Part of a small language model's weights.
Size: MLP 2304 GELU, 52.6M parameters.
Architecture: LayerNorm before each block, rotary positions, normalized queries and keys, exclusive self-attention, capped logits.
Training: a variant of Adam for these matrices, 1039M tokens, 7927 steps.
Each number is 500 + 40 x the weight over the matrix's rms, rounded and kept within 0 to 999. Layers, rows and columns count from 0. Numbers have three digits each.

# down: layer 6 MLP down (transposed), 2304x576, rms 0.0489, rows 1218-1317, columns 128-191
# up: layer 6 MLP up, 2304x576, rms 0.0346, rows 1219-1318, columns 128-191
down1218:492573533525505484474430535469405554522464561499472501503496574590498546486557511597420455521501451516571601476511580444492482492593472461484488509482501525493473493436440429443480542513575464
up1219:488541485570424513589524469563489510511532445427531443524510539570558490508482414501467541496488510548500514509498469499569486486524488477520446492532527477515487468520558540527511574500549492
down1219:475481496512536545569482450483479475489435562521490459529442463522504517464478494522569528549523468532553460555470450468496465539523506539457529533512465576537466478509510516489489410468450595
up1220:434505517548433532566464508480505481542495540501548496496518472467471493516583505509509420557543484499443465500559572566534532483475485527510579516492414512490489475461444535535537453483527480
down1220:423427463537542524509617460538529462563478484499516441567481494527517521572529486495576474520470514555413411463522515478496516473493497504370489518464530527494540501480512488601491450502419529
up1221:521467521546424506490428516479492523558554433482480525431533523513503541431448596478466435545431476491489499526518536430456504382543535479503500475465526496474562441599428568578487401505488599
down1221:507520472507519495498502467512525405453506451555587509442484512551516490511522476488485508422454570488449530555491452548503523512493531549476517535495493469556424486461480478497537514571495491
up1222:436508463510518475465387486459512479465551456496515462435517529555560502470476457593443487481471529473544514536510479547486525455552462427452482477503529468515516513508506544489450563535513536
down1222:583503553492506476455541448523458405513476537516527534453533507506479424536538544500472448533490504486476495472510502560464449520469472461467489470464480535569447573499441484568530463571506512
up1223:530512526475491509485467547445434450475417517491485514534439484499540565451493514485509482508496548499518518449533526537581440524524501474496432466453558499459487501553554477485542480478487506
down1223:450449494419447562517506512528484496529526497462452482502590490475509510549464432558454559510431452492497508506490443511488504515498465521534578477498532474535505477463479413535578551500639497
up1224:482512465542502607530558469514487491402509487500551493504472493561548528518504524465521507456479503526540482487539489427497525538444476473553381413569509486537471518441532481540540448525562552
down1224:538521508545526562427529461423472504512506502463517477489501418652422486488541502454535494636543511494496540465518545517568491471466600558474466548469520496498518482484536458450477465503498552
up1225:512524475451528484508451547435497501486491514508494507528461497564490534496420499442476501453487475578450504517492562500470600545397540462526476545517522536505502598440490533457490530459536558
down1225:464491547540578407482521485516510488514503523437522452403473517517528524479526455588469611449488508442453498561473484526555538570551503474499478583519485487563447519481523571437492482509436480
up1226:529488513509478531548420421509540485506484516500510467519442462503528518535559486504481460508467480508495451503497514497550539468436455475476475521528510466472482510581437429525463542487535491
down1226:486514509503490508459510510503587496541541545535512558382467571586490425494565507460441440524536465525468497428434537566472448550468565522492476501474476537514473494459551522460519473474496499
up1227:515561520463534444524487474502498480469514508524429484448468507485576533498510605498521513481557534412439495458521454528513562455408488516575434513510469488502505511445533455515503564514489438
down1227:458511502468482510450517519573467468470474454606486420382459516549516529455468518500527533514507481535479515572541364518501600528491569460497417542431471476485484463597588443462485564570577502
up1228:530531425482405487439563487505481479476486458429530493455514480463521470482558465492477511457513471554447520449458567465436530562500406522598512465477499522536491444485534501568452481533439499
down1228:565531500494478496541516468603465547489487520504450535527537489452467562470536550513500490535477499430562562519564493568486435515539418408482525465495531477514621601466442507570568464391552512
up1229:436501451563419541473517498497504477513481489465598430488479501467510502486522480429435483429546431434513494454587545490491450484532484500486532520484489477521516502612456499532445490470447512
down1229:557530475423609474521419502486684517458470491577497579497518398502492470551433524539534545567495543566441527524462446536509518558478516553497515423517490552504490526423502516449536476534527461
up1230:526548565518531482440416501457457551567497457468491469497479534498470557498446570493454485534502524503532434485496485496497550507510518496546546527574499567431575457609484480472503555527443533
down1230:488509477516496515504614478566394453547490488478476502551412475541500409573519411479509520465485492527499520470483523488498561490440499509494518431427560508501487523521530537525516506558519522
up1231:494542507551498563512487490496431532440491500446523514522402462473531492494504489503458452511476551524433504505538557423555535535498521495499459466502479455427537521493491449493401540449499601
down1231:466529554514468523528527443529572502594466494526585504469488432520518433493496485456508533447494481414507512481547501513494479510445485463549460427544486465472518430458570475486490516566457466
up1232:525556495482424549507574509493472505502503509475578516506496517556524492482559503508538503560494498478537420455524465491526454538456499469479489501562489537484462473489454521588467518519453476
down1232:546555547491573520493506484536492423483447466594448541466495499472489516495473567483558583428523529497473538452487429453502538503488576484490481502482464515467488534510516526486516465544528573
up1233:436482447526536508496506479494491484498484512469478458447425538556470473463501456455421498472583551514502479489515514496495518525473547458451591502488466547495471524562563501471518570469490457
down1233:594536498470442569502532473465481488580510500519475571434567524550521502618609498499534547545521419532488541517520546504438521525505537427461459495481531529526508475493481512495476486521515501
up1234:387519445488486464543482474444464526509485401476521495413504520481476442522460510469442549537460461481477562487464495563544484441404537533565610473448415428553549561527503483490477482525523537
down1234:484493536484562392529531513559531448482458482461582531487487509508545549452528437485512480532546522438514490504444451511449513465468464455522484516408539501508504513455491504486476488528451467
up1235:564486528480528489537516507478489421449575457488523474533476500559553526504519480520507489464506525542539551484473536517500444505500469479468431537574519493453490504458560514485401466429508533
down1235:497559507466533463463402500493484604523503416557470514488508477513417425607518451521434518497545499462474427458619563598529406541572539537566481495478550507504420424503496532513517482538571436
up1236:537514496511466496474402500548470527532489507446560482530505483457458503530562528527398497511541459551488357519537493525423506471477494461484423484484485449534678441534460449553516566495462416
down1236:556551484559515497514460568539403435487529494490498540513509506493545496555488501480492478472504476464489512528540454476510504540514497514446527544527434496469530530485482472497493464495519534
up1237:495486515542518503535488542462456488479458458491560450450549484450570488527450465490465510450515494503472498444500519488504503505504469461478494426489487505428530590449485538501512582462432455
down1237:417430427512513497505453503520514552485479574465510566435482525532420515504471469554498502516489512463481530465450509462459532548490457507490480547501518470508442459460544490555547519536518477
up1238:539392505495496484500480515528525473423466505518482447500466520505501509474513459468449539483494443540462508511547518496485513533513485498526524438562587485431553560501522540470491507468474536
down1238:550500501502456472471514478481571542497464494474419570481496516494458504587558432521456491453459550521551454613557547489538488614499525477514462463536527509531463536452541514476478579438443524
up1239:427542507528454442555521473545553501471474416502555524535432534602503524474487487480459454530452475475533496443489463506484521494501539426492444542480482468459496532486518490504456495507485581
down1239:444534525510481595520429494514523440504523490531497539573484473423461475556466485496513509517434464598519525541530495430487471500491479493472508504530500494561517511513445527514468443429440423
up1240:517538472500456418527509511498401485485493497529532515520512478556499512480483537482471476504441465527525519537528464439497494518484479384447478438451433480521467556470470482509462484500470482
down1240:458477560523504527490548494489470484498453502460567549527460503514468527520496422565518432518450405552507553503484543498560505455513515528524572525499466439483527510434473495535471498560463480
up1241:525510497537492472538540492530486413520488496528421532546504494486475517458539494519453502517494447552570475535620451517517463476484478470496518481502586470526495482555569547501429534489512520
down1241:503557510448508532471479454443517528499468424517578513537491550472506492549465484524574502512438537440397536447376530487467518549478463524511467587491489562496501477482512518532520487534453473
up1242:528498491561464641508454454474466483543522494502623433520437446474514516525525479513513490460506512404470521479525492472452615557507469487508484479512503538480534485511492420459505537547491498
down1242:525446516419553428439509527525494406485472433526428513448551519526465484478509496428545480528508435629458538558497480469531434409423546469497487484511539511497504579550561547520489524445450513
up1243:463532459472581463505459558503537537501527408480460512548452547508440581501505558554488473530423521496535461502486534546416537526485465526517577478471463552464457511470480578543474405508465530
down1243:522492498490503468510585563490422516472534559528513464556530457528454509520450530561533467605573470516430544497494450520488452536458513522513499502498562521527552544468422445450489472479526507
up1244:542499498512479506494500437439493506457470459460564482471455492475549510493477467498483460529424541518537486498514499483462466529448515499528533532522521515517469503408541518542498549450488516
down1244:524451517498448474466552477489485551470490478511512487499521453530497561490522539551454526495484484488521473506468503487492512561524472552493454448541496456472532497467493446493527512488491462
up1245:585462500494505472509532452570473511455488465479497533536521472503458539463513503515500472375555436500511504448511449454438481454449534605448494442452507451526503489494495490523540526509481483
down1245:498522473476585501479479551424470494425464470488509442518574429518482552543542518479573430555557495514536468439497481502545558527546458506545426505504529525520539507547494477524495541416456537
up1246:463491477500480502562420467496482503521598434530533545531502516466426457581423536539441588467523468489582447499516557500503520490456519488490477493484503530539496513497478414517569474451450501
down1246:456546498452502563453488483488409554533496526466540518480474502545445521430507489456520557623495533525445524508470513499492529525523451517497537480493464478508504463551523549481516507476510502
up1247:483562526502419549543409472496497523440507432520509434514514464580511473523490550429530483511516514563440519531563479447576583449518520523483587402414428500437439485517498510528489486523506479
down1247:485500509493552488534490513462546469529502467503513526498522510497421481477473483462566510438561500513467543528518540513491567559496495515498453513579487518481500563474560565512503437546496530
up1248:512464468486477532473427508430451435497456425490503537495452593482558508526492507499419525476532493597535453454509557434428488560491390511522483578559430455539604478521529513504491606541470468
down1248:507533533542525373486455503522464499514482514459503463510527417500466531497489494514499469505533512465455468482492529537512478510524469463480479525549425458485543512474521454485490457562571578
up1249:504487502514517580545490491462488466532526593512480527447467456424511464526462565542474463507505499486523549538496501491426485476491461522495479428510562468471554500532529456534444475480504517
down1249:440535470525457467445507485480454475574497497543540489445558491489510507560499468468511510529535511556569563523452425548538521452467524486562505520518469477444505558484531543511491462493520528
up1250:526503512530526521523473403554438442519484551511533519534500505497465490473503464471489508458538492520491527515437567438475561558526459430508488492531477540472556534420525453545456557562460513
down1250:504557512461503514535441535455381538449528456549517466525460531518473485488556564509528526537539484419491448474495539437430510557486458539465525491481562507489492443575516493521443476498519447
up1251:460540467487517498474551506461503487485484476526600541562494490484509451504595441548514497443598511512475512556494460511465552475471528415519457539499483526511514471463426477470485510471461530
down1251:445495530491488524404438600551592436544556523441439512455480438524442525504500529512491481439474466547504518541461523503522481551489521585529534482465467560504476561520516525511495610540477507
up1252:532541471543521486485524516533470514487493507469506512549528566513502453503452474577474491465519498506522440553506536427419538518538471469566543469441467575487495535466548494500549497484444470
down1252:525505529510468502474470483505466487482528506463521493514527418481573500543496521496518513540504426474489547498522427431469473498525569512529451478508497504530453518496506449444407505467505567
up1253:514454501459585432478509502484447501431487507504449517579561510545476463523474506534445448519492521530465481359507503464528483579453521512492489482502554542438549533483536396497463488492531481
down1253:515581510514548525483530503557472486496458477528481588419458504539531457494534476463477516461472559445524475498519518517458486494486496477486488475480411508463476407490463477533451570570501599
up1254:525499466509486547477370578485479475498525482505504457497464447536512530497562497440511527483503491506523413479455461446431523555592427450500445512559573527472568488504445507561455554500468429
down1254:500477426453448472476510432509405557528498473503472528490494514492468515532540477464553572526458534501478541441452376453484540490481541480455444489535477494564485513510506535435511485497451488
up1255:490458503552491456596430464463533481457476519520501544501517513517569436513578494474481484454571504518548457495445520501544582483402490474467494509507596503456549524461487458484502460567513485
down1255:563489542518460464503463432499549405488471535479500525477565513497517495493490505491469484446511519522598512504454496482576629564536515575559519480498536500516469564447501560458527502535477473
up1256:452552428500500572574509436500488482493499563474476541492515530521501516478443449506595497440528461514502548508558584502506471516482449471490506470473508514456495521489521531569451483473516502
down1256:466472534528517498447432539517491534500477440451539544460557460480474485502435519476485507531480467540493504489510448517513469441554515489511581518583529518487526510481578572488550500503521502
up1257:463500524534502468520470517484520497503505468542499526534490445459459499494436548539456454533535625444510514583516521499492516501531577449488531506516528549532505537501546513530499495477397441
down1257:430485554535440540477531588490510544495543511520542471488488509530467441517593473552515547526441504450556528478490545504527471444517478526529472534494561495494494480445400470415480423551559551
up1258:509477503548496530567424510522479417512479505514483462444421468540447493487482559632439538531442571535513425478462478563542529558485427545560485486563534443486527462512457487544513500448454507
down1258:517526466555469495500576475443496525520507488456472460473486453421505541493534455516518520453510469521455449449461471541484523463511471446501425536521466543469507538440561440496480455514463477
up1259:462469481559531451483469515504529462507479490486441480480487535483447495498499529515459472547502529540501477402449536510496570486473503499550517472468439496493456465468498460413536563503466504
down1259:441554490476526426531533560476505549509575494542447443543485475495505487519541550515517510484552487437421556521545514522510484509475531517455495456558543488531544544512486430497479489533538531
up1260:437488563489459502553422447501491514466558556448531435460505476484530540553549510473464508439543571513479417515519501477443587560456458534473510418546491477534510426510482450464507444487506459
down1260:535521549500571471473532477465504534541534410541550483403504509445477541519443550498481527537438504524519517466489484481479510542529493535541488549455489551463493472510493492452480505494518446
up1261:520446489565489489484473450483529473498518444440529542551484440546474485520475518550500434549483511501496472500536511503515548521470527466488460495483490528554487547492520508471500533517455480
down1261:483583394443454538470447488464506512539558576431474527466494441490511519532561440437532556552476508495485541484454440510478470477508493518514519468509487541473491575511532447483459460514509537
up1262:442483517444558538453450501503522477500531519487553482460539571495528514493427520535497452460499587538504479473543527473485479473468472538479563501513497494530604476535508442500458519552481506
down1262:499462505532491497504484492498496423458468573524485490511481520510486520594507600545519489466452561518527546464436495510481454454459433448476511479449531489575395447510532482443528508551542586
up1263:487480533554443530570545466461528502405538526509557548503486456511507518478504513542485551534569481489456443467502485520449475513495468526455467505494489525443489468484525476458461514549512531
down1263:523548462558523485505495535522511477497557502550506531532557494425497521489468500517409502487478471566498570524516475504495479525504495484457523516463466508481467479524526493510516486511535458
up1264:452524557432463503536488471523483497497553517433545520488494504510530533508454503548466462576469498568483509540520522513522507554471477488505492528478461525548511482487495495588526482476401511
down1264:460523495523452512527492468531504535469514486539534537394549558488429505472450505498513518541550562425557474529502480539498472561534519509507433501451446536578565526489397445463526523482497491
up1265:558469446562475561495433569458530495443539500500444495544509476478398461481495507478516508436530500515524531558514526507484464422539504485468463449511462483555540493503519539532508557467510494
down1265:529475421555472479488466476539520515508526504507439529571467477600468605505571482478547557488524513512466515466533451483470493458470444523455532507535517467468490477487422509493533476527479506
up1266:501457441527505516495550501528460464477494526446559461464464495578499394452425489542530462485474509468532530449488556511491472483493570521532561529507520513474537504512437466507487432408503512
down1266:509557494462493512471454456509578480455494488488517520591453492475443528617580570475452418523518468489412440445514549552428506501523468500437458479508533452490502499436504532450446481519469491
up1267:543518515482507483505501458476491490501508539457551464551518529527480535524514488492469533513551425483462429527466478478465450474527486483498512403514467486458533510471489428497513501464408384
down1267:555506539543503496501509502496425441436436464512473601513486499426487494487428475501503474507553499498521569516498509518453481451494528535485520563488458554550552517441505507485547531509491522
up1268:474474513513479495538493426516508493494545524442482548493488511465530435394489546443513520530564539606439517518490522488478500483511504447431487431447567515478559516524511516498460470419532531
down1268:482515525504523541446487520485475634519513606380590448528510540514474438514465485468462497490418452543479453484478489489514536455522509456458485508463501497514554537425505512500525394531490551
up1269:535471493554450519509492485521469440420485488466483465513531469509440486584477591538494522456484469463565425433489498453421558534489503514499518496473551512560503503553509515510477561512525478
down1269:514511464488491480505510465501528539547503539499455499483466568516484568517524455591480449510535530505498540454553500498543496474574522478476524518486482479477432575489442531460525492482422506
up1270:558469477500511543513488494519521526528464472401482565534504555522483494438499509475537473509529542498529491474487492495473507601400456507545439494521475540493596540464487525514557514465540480
down1270:451573517550405478506521499427451499514531554486456460504532434434495451543432477558483498487483467467505600505412452431459511454551507560511474480568531490495507506544518462515481540496497517
up1271:510517445497447556487565533537524522441487490477568472487442501538482445559535581548549507562488524517394506489479563525523533517512512454528465538506510501417504497444521506564462530495489474
down1271:514470500483455493453495489468537440522548480535468516520517561419444494454486445486429472474516441526493484441524554485448505507484508491525477456548460563523458469522560601507532546486493476
up1272:513508516514530478511502477477541411555531474503436436554509502582451583477512574433494523488562423465479475505538490443423530499473423518575465490583569468443540444502534500457431499511528523
down1272:578543482473543431481478580421490595501492477522560480554472489520548544496485545488442512495591534456474534471428483537500517534461462577444510528541448485503480507417530504515444441538492531
up1273:489555488490532473541535464491459461513468488488459531528447465459496541539432517538514455447564536566482441532529529481479500458517520467484471474538440516496461498508510472434462576510512511
down1273:502530518478519467513559476476491552512497467482510502428481505538446439494508536476519554545486535528503468521498498490526488546403504528525466526493481521529495500492479525553486518556510480
up1274:491556491529509568514535478514498467582535503525461496533532481487464536508475527518508509481522438489504493478501521519469470528480499447517557484475568557530468520493521536529498519528486536
down1274:508470490461577542568517448534546512487477470515486504398513497468408522464490512524412522547513507505438551471511450485523527580478536458538509503520546474469459484540502471507441505474450490
up1275:514527457533512491544517538518487498451540468493546485521513535521478562535607509450497530486568517414489484501558453521489509584469454448529439512525417566497521513450466486545456484478515536
down1275:480552564437520468436578501524519554556484515508474499490435507538449570609435529483475495492483514554588505450484536443541450499474499500428539492503463556471522460539474479562572548479430452
up1276:555519473477418537520538506532403438490473479450548490504517476440554472477470528536491429431502461480465514519455605532546470534468522498547525514580539548446514527460455424476500546458508432
down1276:476587432505536476588471555407487604477480444520489475434499497536454561521534529466365495495523511478525518425477471428512460503527509501517517494493465513453466554499513509510502499494492479
up1277:523538437525425498482464436522543541438470514498549542465495504451437545478515492511481463505469515433520489581546526535493461534559460492496474502570522461458468524456498433479525545463560478
down1277:479494549533546499492478517536432510494461443528561530500543510468499529536451505459531529571522532521459586464494427526524522461459461466488485500507517527614480471533455487466578474599470517
up1278:497448534504518498530506487518414482537530484436526518468535489390475455522485481490458558504508463554539519496523601510510461424512496427530463471478446523548517477543476466579482457486478513
down1278:509471467544545523465420467447559474408531554525522489522489524458537545467500506575541486474474522461481463533532462508519504540515506512447466508464469559478506505463481541419443611480514519
up1279:472534463562570463609494545511547540531513551516501459497489519522508466490500507523448503473540532525440525506516465466495504510489579477517522467560480535452484527564515469524493524447523474
down1279:513441509521441529522504499511488488508467468440529500525522489520554493443491459441513490465517484538467474514501551478530534520506479488544503462538556526480464530503460467449465482513570487
up1280:538535508477537485476468503497511560512557450457569515589461508466450508506474465557474458522522544489398411457538521536527449423553501450519473507451466464522487501528500393505517510489445535
down1280:491482494536554459534524575478584456485523452494572485495522586513522535528518436522470503483455534480591490514486507520539491546441585473419492499559546528499525600539496501473526524509526375
up1281:496575521556488531521536549530486478456539470441465491492453494474552447510498502530469504503490444518483549470541460503459495482479419479481474445433418434536505506488505438465435456541495564
down1281:491512429503499467522455466438403498474513476542472521523527510482507443542454552476531561485442507582521423531529491439473486448563452497505527529464571522506453481527476492576529563519514502
up1282:548502498545490533514541501507474493485478441540538496501481487481539490510469515460438539411543529501488469548505517528534506434533479519475514461561463483518514552497531467500526469458524597
down1282:512539550440495518448574489488464498488441517507479549494475441476480509478475477525501497499482485520490554465506568525444549511484528532550509501489518418506585507520559514556556490442518557
up1283:521517487567524442575481473517511519509480527476505478487490546549447410535462531490391500438502497464454479454510532494442550544440518505599471428535511504494530512489498499460478503534510481
down1283:521528459505469525491509489474411528520484510528463465567413558538496530486457524574465526505461523523456604454486517472516494406499501547444526502476515515536511501521469517439509490452532524
up1284:524583523525471456489501480465467451469525556517500517598566485536490561494523440519503515463491518509438433564461471418491444516466423544541570459542551492508485530567491465522504548527546452
down1284:525503552537531469465466490487478551509561510534483500518469502498489550522476557518459443564509478482438485436511482463497494502502506467480536495515498513538450485521520470498524509465449499
up1285:521404393492508581536482454487508490538511481456539495543525550416579466470550565531486462469549505444500429492489459441530475589458436499534508521540457479488540501566488433466492461474468544
down1285:491504570522508555548485462568527489481499516525513525510395561484516546492516536434563484459463578562432538437480474488511529494499499484434377470573502495542497505528517515602514503488511445
up1286:416549468564464482562487488470526466495570484493514488507488562480542556498577481594491494397575534446435490511525484473475519453479538425505500505533467484454461479484566492500452531558482469
down1286:506515511547508486504443593454502546463525438480452521530504503469550475518432423543502492564515554461587502534488443496541497541464447505427462507521467517468440483477510429442489463605486505
up1287:519558473521469497532537422486470565519538501511496502557408501529550521471502524505497462498493540513494515521495496483543535471542491486478417512485506474496541493430534497500503539507507592
down1287:552503488482446514524451486465548524474490582525499516513475572527492475491474539514573525492582462462502533455560543480447537541465500501419569481456475513475464512508558517441525492456560510
up1288:453477449558394535530489496523490518483538452443562455489474442540451518450494517464481525556491536473527471529502503531448491495484472493417499520479542453480504489457488489475484507584523496
down1288:495421509456544486520493462502483548550483516507507504412510524458509496584459503518584531486514452501510524587466493538465577479532470516476449516529509504515563485488462487528528503544462522
up1289:502420539447526481475465503504528526522455473567502464502451483606484535447482532549421484439533524447530449553476541497534521493533497472497430478457476551530489569555513434587532496405398474
down1289:427485487496503529453468500461502505506505539516497515514480400485515493474467475507482510542389450527493506462523532566512414455449508537471543567511455513515520432498516448563454536519446501
up1290:540522483563467549504401440447452502501494530488561454538482451491495430427498522447480492479529533498495432505506539492546494554372515497461554487588526495508532564503524521555465511523552419
down1290:571542500460478594465521524498404508470448463536502474421465521531519565452524490536468525513487466522458573504453564611476455515483481414492502520515510520507524492431458442491559500491501513
up1291:505479475525504488563470479512533447435494503563490503536504530465530460450515519596476506484460533483486455513476639500499519526462445532633538527535478534514518486539486481498498445539462528
down1291:436462460407454462500443585469514488511491486490454476470504546489460510511484493510566447569491537504528540454514468532477414500482506527495524445486495481518493459477484533508510491479504455
up1292:515576406461526415505520478452469474494462466498527512498497521545441498458581553496491463502450519516479498573495528477493506452508499506510476474518449479532529463549486474597519457488454475
down1292:546479587485546558488518452496460519489543477492447448477506445486452538562509534539539461554512459478495409595437429518475564461496523490456508520517558499523459543465527544500458513490482437
up1293:455548473584506566486488524524586463452516456466491494538475531507519526473473494509493492502490486506484444528510497504550506503544530443511443468540447520526599508479559543422506493493571510
down1293:578505468542528455503463432481424518509495551482521486467498477522424443562529525514529519466478533510542537470521557533499536441511491506510533515451540541476490521494498458481565529459449522
up1294:529525498494541476441460505488524516485478482505574456510508529540441490453525465494423443478479481490516484474520405478548525482564487545538491483503486460536486521494516466539496489534536457
down1294:487567490488510542427540476482453441527513510485498506475518429549476490439517383489463480490463508513502531554469528484436570531450496495421438416644443580490472518493429475525379529473527479
up1295:563484433512462491552434546521500552581481481469504520492491467484535506491519549532531459526498497495523555473561553505549436468497539515514488461508540541513535489550479460543539479499526513
down1295:461524550558543487466504536503521452502404489554461504546531540479437470520498417509498536520474522609479532460533527508489559544546450538461480496516491500470543519488485503512478481468445410
up1296:476528588494516497517523504523519449505482505449494537454506541511522489539470532499449518530453464452547482553478521485517551496520482422517489506550488488488476496489473527481521505440493471
down1296:443507446404515476479405518492429535580440463518509495493468489525487508482511528448517553489517449483495367423491545486401529413532489532479487551441455489533513563543521532545458569500515488
up1297:547543491532442521523583499512515454453521432511529485513465516457461485432459499536475577432525547538488450525555571559537540468469509485444526525549438523503530536496472458492525449444470567
down1297:548498427525435509473446479530453614549533509492511522525481497491555530539573548568529476472517484474459519463527523452531481471508486498517514483515477490527510488477462490438551588498439487
up1298:461550442503502453475479525476471493443550464456449389526493620548513478507469508553445541495474497512495472571464473521577519468433475560546475471480514486480478603512473432578434432393532483
down1298:542481527402411514528462522531553509514464574551543475499475515473504523468475512471534507459564504491525533458494506538523557511550457493500479493506573483416528444501470486503584553510461494
up1299:500507463549459543484490453468517457429506494508481487458543453461469517506532532453462523518478471577512433483467474492547490485546487464462498496506508453481514465509489465555491610522497542
down1299:478474499448461451530484528476467491518523473532473595455446549509427500472404524487451480545482528491470532497582530496497486504536461514415549541474550548516488553467526532487457527506466534
up1300:455447497492556475530514535492529527502507503533554540472460509430470514514498535462493500538512551526525484459478495519602416518474521539517472518517471527454492517497586496471623477484450442
down1300:527581581524528539464464529508428483452476497520498477495491496460449570505467546499478560532511474522538510495544518589497472494534548441504518540443510503511550513402507542423427453483572485
up1301:450477513447501507455499487561470458495553497475532487457456607522545573458463485463495571433516534498563457433490505460542389501487474507514503467502570519477473599468480461489438480491513532
down1301:532543547475467478426496467473455528467433425522497512554480444551517513503548522574498456479466460487556481592533539538531522482494491449492498515458492570527388476487643509465494539467580442
up1302:405533484444485418547484477493438544448506444549531444495391420488544485434507540588512476540500594529473488515591531441485469569521473453517490502464450522483495482560579504448517478450504519
down1302:493450520528483497479504463533506494532511534519478512565530482472472515458443467436546501445468468514537507475450557483458513480507468569512576455506487471496483456457489560510485482483507475
up1303:530531541552518426468543466471433498474545541446499537464493514502574497476616479452541482500553546510523550494504475482489507605431511475509498448478501570532489480458516445480430490402415490
down1303:449546478434461513471473487551424550522439456590566538481447568507522470507558533466425484543547482505422528470553504552489486491491528513543480472596523490388517510513472463568523526465525495
up1304:448465519529479465465421466508507415499447481473522483466504523474524447581461471495492495438485535497491422471496518530431605524444463475577520470527514545452532495507514463480478498515548574
down1304:492503478554508561463534490560547495461502499498536515529438572503479538455490495518542486520424518472498520520511484385566442535569450537525504477489520450534514413555482490533519415450474446
up1305:511453438630543508520434489502482520435495535487446475558419496463519457504475535498532549486505532510493498576523515436540501429493482482427516442528476491445487471570460459522407532557513513
down1305:569498411468505555462615526533522517489490450529538552408546498445441502528496416483489478598445478478522514480540397541492517459479523559466521477467477570507498455539531487469508467460509440
up1306:517451472553506545511492507497547464507479457527547460454514581501513507532517522503454455557539510534545383486511470521494553523494471461497496492544490533516504508462489470512546521444439482
down1306:530472564440518459490491529486490536515491552498531520457544495437463508462594522427592532477482493425490543517527531441490407548500451481519493503483453542495472515527538631478481494467497503
up1307:547542528458481498519420459463461555466498489510490593519420526443488485461525511523450492424498456548507447496526545451477591490516484496529581549552412619523556451489482416486505510517502512
down1307:499486453486493491498460443496431503526494493440560557516595452483465449449424507448507489565505525532482493454511531475539470435518513527508519502511541494558498478537477512510509499528445485
up1308:518423452479541512451451536406509500496498548492494482494498545491502428498536491524440548512460495522517514492502531424476479464515613543489513503594563472543567513418504478537494527527397428
down1308:563497451499483476477523483461463523436455522629552525458538500472498446421545445495508453436443521466454378493460504537477488548407503430495526428485490511524466544493550454473468508496565418
up1309:496531495550451527449504488477415478486472460477582478483554548481452513425567521482529489518507533548481497521500542493465501491544474484469467545469494446471578517535483503561526446511482529
down1309:547519530471517524485479514537498521504494485504484498463503522484489458496455477467531530502499466527499527529572532534494542478469503507499449525487545492491526542506537460534518533545468501
up1310:470544522496545452544493457436517454542516515408581468477530478489528437505488545482511543465529484547494486503532497493452445569552550419470567477491516491556516498503566518473482492502458490
down1310:496484471499491504493518545524465561525534486531455512483492445563487527542519544474421486530514464480502508480501481476471477506446519509498476505460550434503519509504589506522454571453539452
up1311:477550506547514557458468496465488482477522488544501470510455541485526536504463549509486478501521452569484478504514496510544496486483487514555525438500442531489568512488468481510489449458514492
down1311:583506489514454477492492564452521477456543465446496561468492379477492514493508500528474523448504521505510482544523505479521446502463518416408521466482548518589495493543511508553513545476479513
up1312:481475512494488476533514481482412516488497466502544404456462482553452473519470568524466546415576540499524473532500577513416519520472489397522511529523455455490520463458527508578473489466457434
down1312:528516504498557455550572508507505503484491453432456516432497556477477391536528487515456497509514533499501489474488492535430494495497489545458553503446508505523504546469461467480522496537525514
up1313:501483457477533481493504543456520463464535435483474540462490473542504503371477536476419500532487495565469537481570456510495466485483520536478522477497492483469500556606483477573509490485507563
down1313:518528533528448479488478412487406407517514474394510470470458445546549478465458523454502495469544537562451470482621412546531501467450394520556510553575467466539475539523459438508562534564530527
up1314:515496515475528525540501485432437503506560482521461430472510544480560505515533515466521533531532475572475500455498611472513490417432505544542509538538523432527503411593396508486417506478531528
down1314:466481500506463463471506513531483449503490562536506480487467533526463462508495556498547417471534528468522554504445512495549429469508521483481506492435570435503503564514418557495540457465552549
up1315:547505438521445465502411482475514585460549526459558465492429582396488421477540504496466487529483520477541487476569508563498538433427486467534541461624451482474487564412575445432481513493456544
down1315:462490489461529539482530531391450502505446518557521492461547439507552511472562520505545537533514471483549504476500499491436482511437498506407478477503571495524478431439563524497522567425542506
up1316:455485487460535460493547551486538484566455451475448565484496509496423442476483572437418549503464514495547448523481519547465489445443504431489490508507504507553528524522490476491423368474520456
down1316:488523493433560498431466548487458555544498528586545462529517498459532470535457517557470501475423449493472390482592514532417546482502484482556540528567493496545534522516575490597512436558537481
up1317:484446504433520506442564513483517512492531547502535441398494554503520461504520478533545510477514567466465465472525509500534558581474583500510453527515414549465535559457456432540490504465493442
down1317:492469495442539479469527491532415519522543530524421555499491397491554544552558549467479501488519523563495530497473534540470503382515554544529520515556505498448483479503460510548461524493478506
up1318:584508481538464516530439566505565497596496515541486429516430479506524517442499454496561565505518516509502494476534518482510568519423431521558481548510477528551455477593489486474468490495499544